Part of a small language model's weights: 12 layers.
Each number is 50 + 15 x the weight over its row's rms, rounded and kept within 0 to 99. Layers, rows and columns count from 0. The size before them is the row's rms in percent of the matrix's.

# layer 2 attention value, 512x512, rms 0.0408, rows 421-446, columns 0-63
091:69 43 39 59 50 40 56 55 53 76 33 14 52 40 47 48 40 55 69 39 49 61 53 00 26 64 38 75 42 58 56 28 52 33 59 33 61 54 72 30 46 87 46 63 63 58 46 56 24 63 37 54 32 60 34 55 37 64 20 64 31 36 41 20
094:70 23 03 88 61 42 45 40 55 66 62 62 54 35 39 52 48 61 33 08 45 39 39 57 63 60 62 46 53 43 38 42 23 45 46 43 36 38 56 34 49 37 60 57 59 66 51 48 67 69 63 50 59 61 70 43 39 35 74 32 35 61 45 62
092:30 47 63 46 60 69 71 52 67 92 34 48 43 31 36 62 48 39 57 40 30 54 52 47 34 45 63 48 63 80 59 47 63 55 61 39 57 55 08 58 53 61 48 45 66 49 39 34 41 53 45 57 56 46 42 33 57 40 33 55 41 63 31 21
093:68 46 67 41 54 48 51 55 34 60 52 28 46 37 65 72 54 54 38 49 48 42 57 41 68 25 46 66 35 50 64 56 72 40 57 38 56 41 27 29 27 61 38 32 71 24 46 67 62 48 42 38 46 30 41 58 76 57 47 55 35 50 55 44
091:61 70 56 50 49 47 58 55 72 40 67 48 62 61 52 48 26 40 69 42 16 53 36 44 33 64 59 66 56 60 68 49 62 41 67 68 74 62 45 49 35 46 56 34 27 40 25 63 53 31 22 79 76 52 25 47 41 70 31 36 45 55 52 55
091:37 44 46 30 62 63 25 75 38 41 70 59 42 27 51 77 72 76 42 39 37 34 51 58 57 41 42 61 72 33 45 58 33 58 78 34 59 40 54 47 41 75 41 67 43 25 10 57 53 25 23 34 26 24 52 47 33 38 54 58 57 68 59 60
096:41 46 35 65 58 43 48 54 49 75 57 60 69 55 51 50 39 33 37 61 59 38 80 25 64 39 59 33 38 60 60 62 54 69 47 53 51 49 54 48 69 43 50 84 56 24 38 44 60 42 38 62 53 53 53 64 51 53 61 42 49 51 33 51
092:69 28 68 58 38 57 26 41 32 64 38 35 47 66 79 59 64 30 32 64 44 48 47 58 72 60 43 42 57 76 64 33 42 47 71 43 73 50 48 20 47 29 37 66 62 63 37 80 21 48 64 32 50 63 35 54 33 68 59 59 50 53 44 37
086:31 41 53 56 54 30 17 43 58 54 32 61 78 73 59 56 32 69 38 46 63 64 40 36 50 58 39 80 51 31 35 60 47 45 44 49 28 50 64 35 58 43 63 40 57 66 47 55 73 83 48 39 18 49 46 58 35 44 54 36 61 73 43 36
088:30 32 80 42 54 49 64 77 60 82 68 44 57 53 45 62 47 26 28 88 48 46 63 39 50 78 64 37 65 41 47 43 60 69 32 31 55 52 35 90 29 48 38 56 53 43 70 49 19 48 48 53 61 56 41 62 47 50 38 55 45 44 50 59
093:54 60 62 49 59 29 97 62 76 41 45 48 58 54 52 84 37 65 42 41 71 27 40 35 26 46 24 44 35 36 42 53 38 61 54 54 73 62 60 51 61 74 19 52 33 55 38 38 26 51 67 55 54 40 40 65 41 65 33 26 58 63 71 26
088:67 43 66 46 42 35 31 50 71 20 21 58 65 45 52 38 52 77 69 51 32 44 74 37 28 54 65 43 33 51 42 53 62 18 52 49 49 77 45 59 62 49 58 53 44 14 52 58 49 54 42 47 38 69 41 59 48 70 53 19 26 51 29 61
092:55 44 47 55 41 75 23 35 58 57 63 41 30 53 55 63 68 60 80 67 74 66 51 60 69 63 23 36 51 75 52 47 52 57 50 36 62 31 31 42 47 44 52 20 62 61 56 43 53 64 41 69 45 58 39 44 41 54 57 52 53 74 40 32
093:21 47 45 55 54 43 54 62 65 43 41 65 51 50 72 51 43 50 55 20 49 41 41 40 33 49 63 73 55 29 28 42 28 62 64 48 63 76 71 44 52 43 53 59 47 82 40 52 54 31 60 38 35 73 79 63 49 38 50 29 53 63 83 47
090:31 71 51 35 72 54 47 35 42 60 54 71 67 47 65 55 45 28 24 54 56 54 52 31 54 19 57 67 44 36 50 49 44 54 33 54 33 42 45 79 27 51 47 49 54 55 51 57 70 42 71 35 51 59 80 41 38 38 58 47 63 48 65 54
092:53 57 56 61 48 68 60 41 47 85 73 64 06 47 26 54 36 51 49 75 22 50 33 65 57 67 71 57 35 47 58 57 38 47 19 40 41 55 40 47 28 32 57 30 24 36 26 37 58 65 57 64 57 58 50 59 61 47 31 37 43 54 53 26
096:28 39 40 55 49 18 60 47 58 40 26 35 48 52 69 46 41 32 50 84 37 38 43 39 43 63 28 51 65 41 57 77 52 61 50 62 37 50 47 41 48 58 45 60 67 55 72 62 44 80 45 54 46 76 37 22 58 45 44 50 64 37 56 62
096:62 35 60 58 50 40 67 34 29 30 41 67 55 59 64 68 52 39 37 64 54 55 43 67 43 47 48 63 37 60 59 65 68 58 53 48 66 67 30 64 54 37 50 53 26 59 58 40 39 39 38 40 34 74 36 28 45 60 54 44 51 41 46 45
093:73 74 34 57 68 29 36 57 32 39 44 76 39 44 37 43 43 82 44 52 48 47 30 24 77 64 29 67 42 45 44 56 51 33 48 61 64 21 35 38 64 59 45 50 49 64 32 60 45 56 77 49 41 56 35 40 65 61 53 47 67 36 43 53
093:31 42 82 45 43 51 66 44 52 59 54 59 77 63 57 57 40 37 61 54 70 39 54 57 70 61 56 58 33 42 45 74 58 42 46 49 71 73 46 73 33 64 45 44 69 54 53 61 57 22 45 32 55 40 63 48 39 53 67 56 52 46 47 35
092:66 38 46 42 68 20 42 44 48 83 24 62 39 78 61 26 49 40 56 59 55 62 39 42 61 65 49 39 52 37 30 31 48 84 56 38 24 47 70 71 75 50 67 59 33 48 59 23 20 34 72 69 19 40 38 48 43 49 44 43 42 50 32 10
094:45 57 04 64 31 79 83 54 81 35 21 52 41 40 44 63 28 61 65 55 32 62 39 20 56 34 54 66 45 55 46 49 61 38 41 58 51 64 17 50 30 65 83 68 52 34 58 65 31 65 56 38 48 60 37 33 44 46 70 62 67 53 32 37
088:53 60 38 47 71 49 56 62 67 47 68 64 43 54 51 56 45 32 20 39 44 61 58 52 19 55 39 20 55 48 54 54 64 84 65 54 39 35 41 68 49 43 18 47 44 54 31 65 16 54 54 72 44 36 37 34 23 48 64 56 54 26 67 49
097:47 59 55 55 55 54 56 51 60 53 46 48 45 77 34 48 76 81 47 69 56 45 33 56 63 43 81 43 33 73 51 58 60 56 49 42 57 69 38 67 47 65 28 77 64 43 55 53 49 41 28 53 51 36 44 73 52 52 54 56 35 54 56 87
093:55 47 52 59 55 51 64 49 45 70 48 54 39 61 41 66 54 59 60 59 75 40 96 57 23 48 54 48 52 47 65 37 38 49 79 71 59 61 52 27 89 50 49 61 66 45 29 38 53 56 46 29 44 41 29 52 36 23 50 49 58 51 60 56
097:47 55 49 60 63 53 37 81 34 76 43 59 38 00 56 38 52 24 28 27 25 51 45 48 39 53 35 24 33 39 63 47 32 39 32 52 35 54 48 10 43 44 56 21 26 47 29 75 42 54 53 44 72 35 64 83 67 53 53 57 27 58 37 48
# layer 2 attention output (transposed), 512x512, rms 0.0373, rows 421-445, columns 0-63
088:39 60 75 40 59 57 56 34 62 58 43 34 73 39 59 48 33 30 38 63 59 38 63 54 42 35 60 61 23 53 49 57 55 47 29 71 87 70 44 41 40 27 42 40 29 53 37 49 53 56 11 47 39 61 40 39 68 44 62 53 35 73 42 26
094:75 54 56 32 47 59 59 49 18 34 39 46 51 37 49 49 71 55 73 53 45 60 65 25 41 60 47 61 55 71 74 54 80 51 88 47 34 50 25 78 35 48 55 63 52 21 33 46 43 50 51 53 51 48 28 43 60 30 33 48 56 55 60 43
093:38 55 50 33 64 38 53 40 41 48 57 51 45 16 58 50 57 45 61 15 48 16 77 57 59 52 36 38 62 46 35 27 50 51 69 57 32 57 66 73 58 46 60 29 59 53 25 51 41 36 62 58 19 71 62 51 55 49 57 81 62 41 50 66
093:63 33 27 56 69 62 53 57 49 55 57 69 56 42 54 47 57 26 47 32 65 48 49 51 70 36 56 34 39 66 44 41 38 61 43 47 47 43 42 39 43 64 41 37 59 64 49 35 44 43 56 43 46 70 48 47 71 63 45 59 24 35 70 30
093:56 70 66 31 52 36 35 66 62 53 92 46 62 70 30 67 66 17 69 58 47 50 44 61 69 37 50 43 33 42 51 53 47 65 37 74 61 77 43 65 52 41 39 51 49 58 53 37 57 51 73 66 75 60 41 35 72 55 63 62 32 39 65 50
091:45 43 42 43 41 65 89 40 40 64 55 59 52 57 50 23 76 36 17 49 95 44 45 53 48 42 56 46 62 63 82 59 72 43 42 62 31 49 23 41 65 55 49 41 54 61 66 60 68 48 43 47 48 43 29 66 42 60 39 42 71 36 67 52
098:65 35 41 44 59 62 36 56 50 29 73 40 68 48 39 43 29 71 70 51 60 44 32 44 11 52 40 44 69 37 46 50 25 22 34 58 42 37 58 27 40 64 74 54 75 42 47 66 41 60 54 56 39 41 49 49 62 46 26 52 45 50 45 67
094:38 55 53 22 65 40 52 78 44 72 39 43 72 47 46 55 54 75 34 67 44 48 33 77 67 61 65 55 40 47 28 67 53 58 66 58 52 67 34 31 40 57 46 36 46 44 67 64 56 38 49 34 21 55 33 54 48 46 66 48 44 53 64 45
092:52 13 47 44 25 48 42 56 68 39 29 63 34 68 65 45 52 53 46 74 45 50 48 52 60 31 67 48 82 49 72 61 36 49 56 29 59 66 62 51 58 55 57 47 64 85 32 31 66 55 58 52 44 63 45 18 62 52 57 63 42 24 58 44
092:58 57 42 70 58 37 64 54 45 49 41 57 34 41 47 53 53 41 64 56 33 43 34 42 80 40 40 63 47 56 50 68 49 40 41 19 39 35 62 66 64 52 48 29 57 44 50 49 41 44 50 27 47 30 25 49 57 43 41 44 26 52 62 40
098:79 72 06 48 73 37 30 67 66 60 48 63 45 31 38 55 34 69 41 50 48 52 61 60 77 51 55 46 47 61 49 27 27 56 56 63 29 50 60 61 37 33 53 66 72 56 49 60 79 25 51 65 47 65 38 11 42 56 51 57 62 49 62 35
093:79 48 42 53 43 67 63 60 40 52 66 13 69 27 23 38 52 67 48 60 12 37 51 60 39 55 75 51 37 60 34 51 18 39 49 50 43 54 36 50 44 33 75 51 59 48 33 47 52 69 39 56 71 38 56 44 78 55 47 76 28 34 62 65
093:32 58 18 61 40 74 55 56 67 44 22 47 51 76 55 36 36 62 54 56 58 41 32 25 56 60 40 46 57 39 28 39 50 50 47 58 45 37 57 40 43 65 62 77 46 53 60 50 65 39 40 74 36 46 51 36 56 72 46 16 24 46 49 67
091:68 77 47 35 35 73 60 48 36 35 27 33 43 42 41 50 53 68 70 45 57 60 60 57 45 51 43 38 59 83 68 52 40 45 47 39 32 58 51 41 62 40 26 64 35 56 64 55 31 61 67 34 36 60 39 47 60 36 31 65 57 60 28 24
091:51 67 58 49 53 39 59 33 59 66 45 53 29 49 53 46 20 59 65 45 65 54 39 28 67 31 51 50 34 58 65 66 46 35 52 37 39 52 63 38 54 70 40 72 53 63 51 42 39 43 32 53 41 17 34 51 57 39 43 89 49 51 47 60
097:31 38 40 40 49 48 44 66 51 67 84 39 41 53 68 40 33 37 75 52 38 30 36 32 36 32 38 22 48 51 66 54 27 62 49 84 30 49 79 51 67 32 62 77 58 45 36 33 39 53 51 33 99 26 32 64 36 48 37 60 44 61 41 82
099:76 47 72 56 58 65 47 43 46 46 63 72 47 42 52 68 68 86 86 32 53 56 30 47 47 50 55 56 48 59 32 56 60 55 72 11 63 52 36 56 36 36 36 45 59 30 54 68 88 62 53 47 57 88 43 46 75 68 54 59 60 48 57 34
097:19 39 47 36 55 48 26 37 70 56 59 40 58 31 62 70 31 39 62 30 61 52 66 26 56 43 40 50 37 77 57 43 65 42 60 71 55 59 54 53 50 41 67 23 67 62 44 64 25 40 43 43 66 86 61 60 57 40 68 50 46 60 60 53
094:58 44 41 46 71 60 51 44 16 48 75 52 55 55 41 57 78 60 55 53 60 39 38 50 84 75 52 79 29 59 72 55 53 43 30 60 81 39 32 15 56 67 62 37 67 41 38 55 69 48 37 52 45 69 22 70 42 49 48 25 72 66 34 59
097:54 85 53 43 07 67 95 53 29 34 54 56 46 66 51 43 42 55 52 23 71 36 19 56 43 27 61 57 55 63 53 51 52 44 50 68 44 60 60 56 36 38 36 50 74 65 33 19 20 74 57 61 35 19 44 47 41 27 49 48 75 74 51 77
100:65 58 72 39 48 49 54 47 48 39 51 70 44 43 40 39 68 27 68 42 59 18 42 51 04 35 39 67 63 59 58 59 43 21 28 45 46 42 54 40 59 25 57 66 63 43 51 83 54 90 35 54 38 55 55 30 67 57 64 59 63 29 37 11
093:66 65 61 36 08 61 22 68 39 26 68 42 51 62 31 57 62 63 51 32 58 67 52 55 56 55 28 43 57 32 37 61 35 59 67 55 30 44 54 73 68 50 33 73 46 56 55 56 68 37 65 61 40 45 54 66 58 49 53 33 25 36 55 39
090:39 53 81 46 34 53 45 56 72 74 46 48 47 36 36 41 42 47 48 56 65 38 39 26 92 41 51 38 45 44 64 62 48 48 48 86 56 31 37 77 45 66 59 43 45 57 61 50 71 26 36 60 46 43 58 43 46 61 43 62 70 38 44 48
100:69 26 28 34 42 38 37 57 40 53 33 67 72 28 47 59 56 50 56 35 53 76 68 66 23 28 22 74 52 85 64 56 46 35 45 71 45 35 60 44 47 39 61 63 65 19 75 48 54 56 42 48 37 54 19 60 28 64 44 29 74 34 31 30
090:64 45 72 44 63 57 63 50 31 37 50 64 62 75 58 70 70 63 29 54 54 42 31 79 52 52 18 65 37 32 67 87 57 51 34 43 31 19 42 40 52 64 52 53 39 50 71 78 42 27 43 37 38 52 59 47 54 39 44 37 56 43 78 48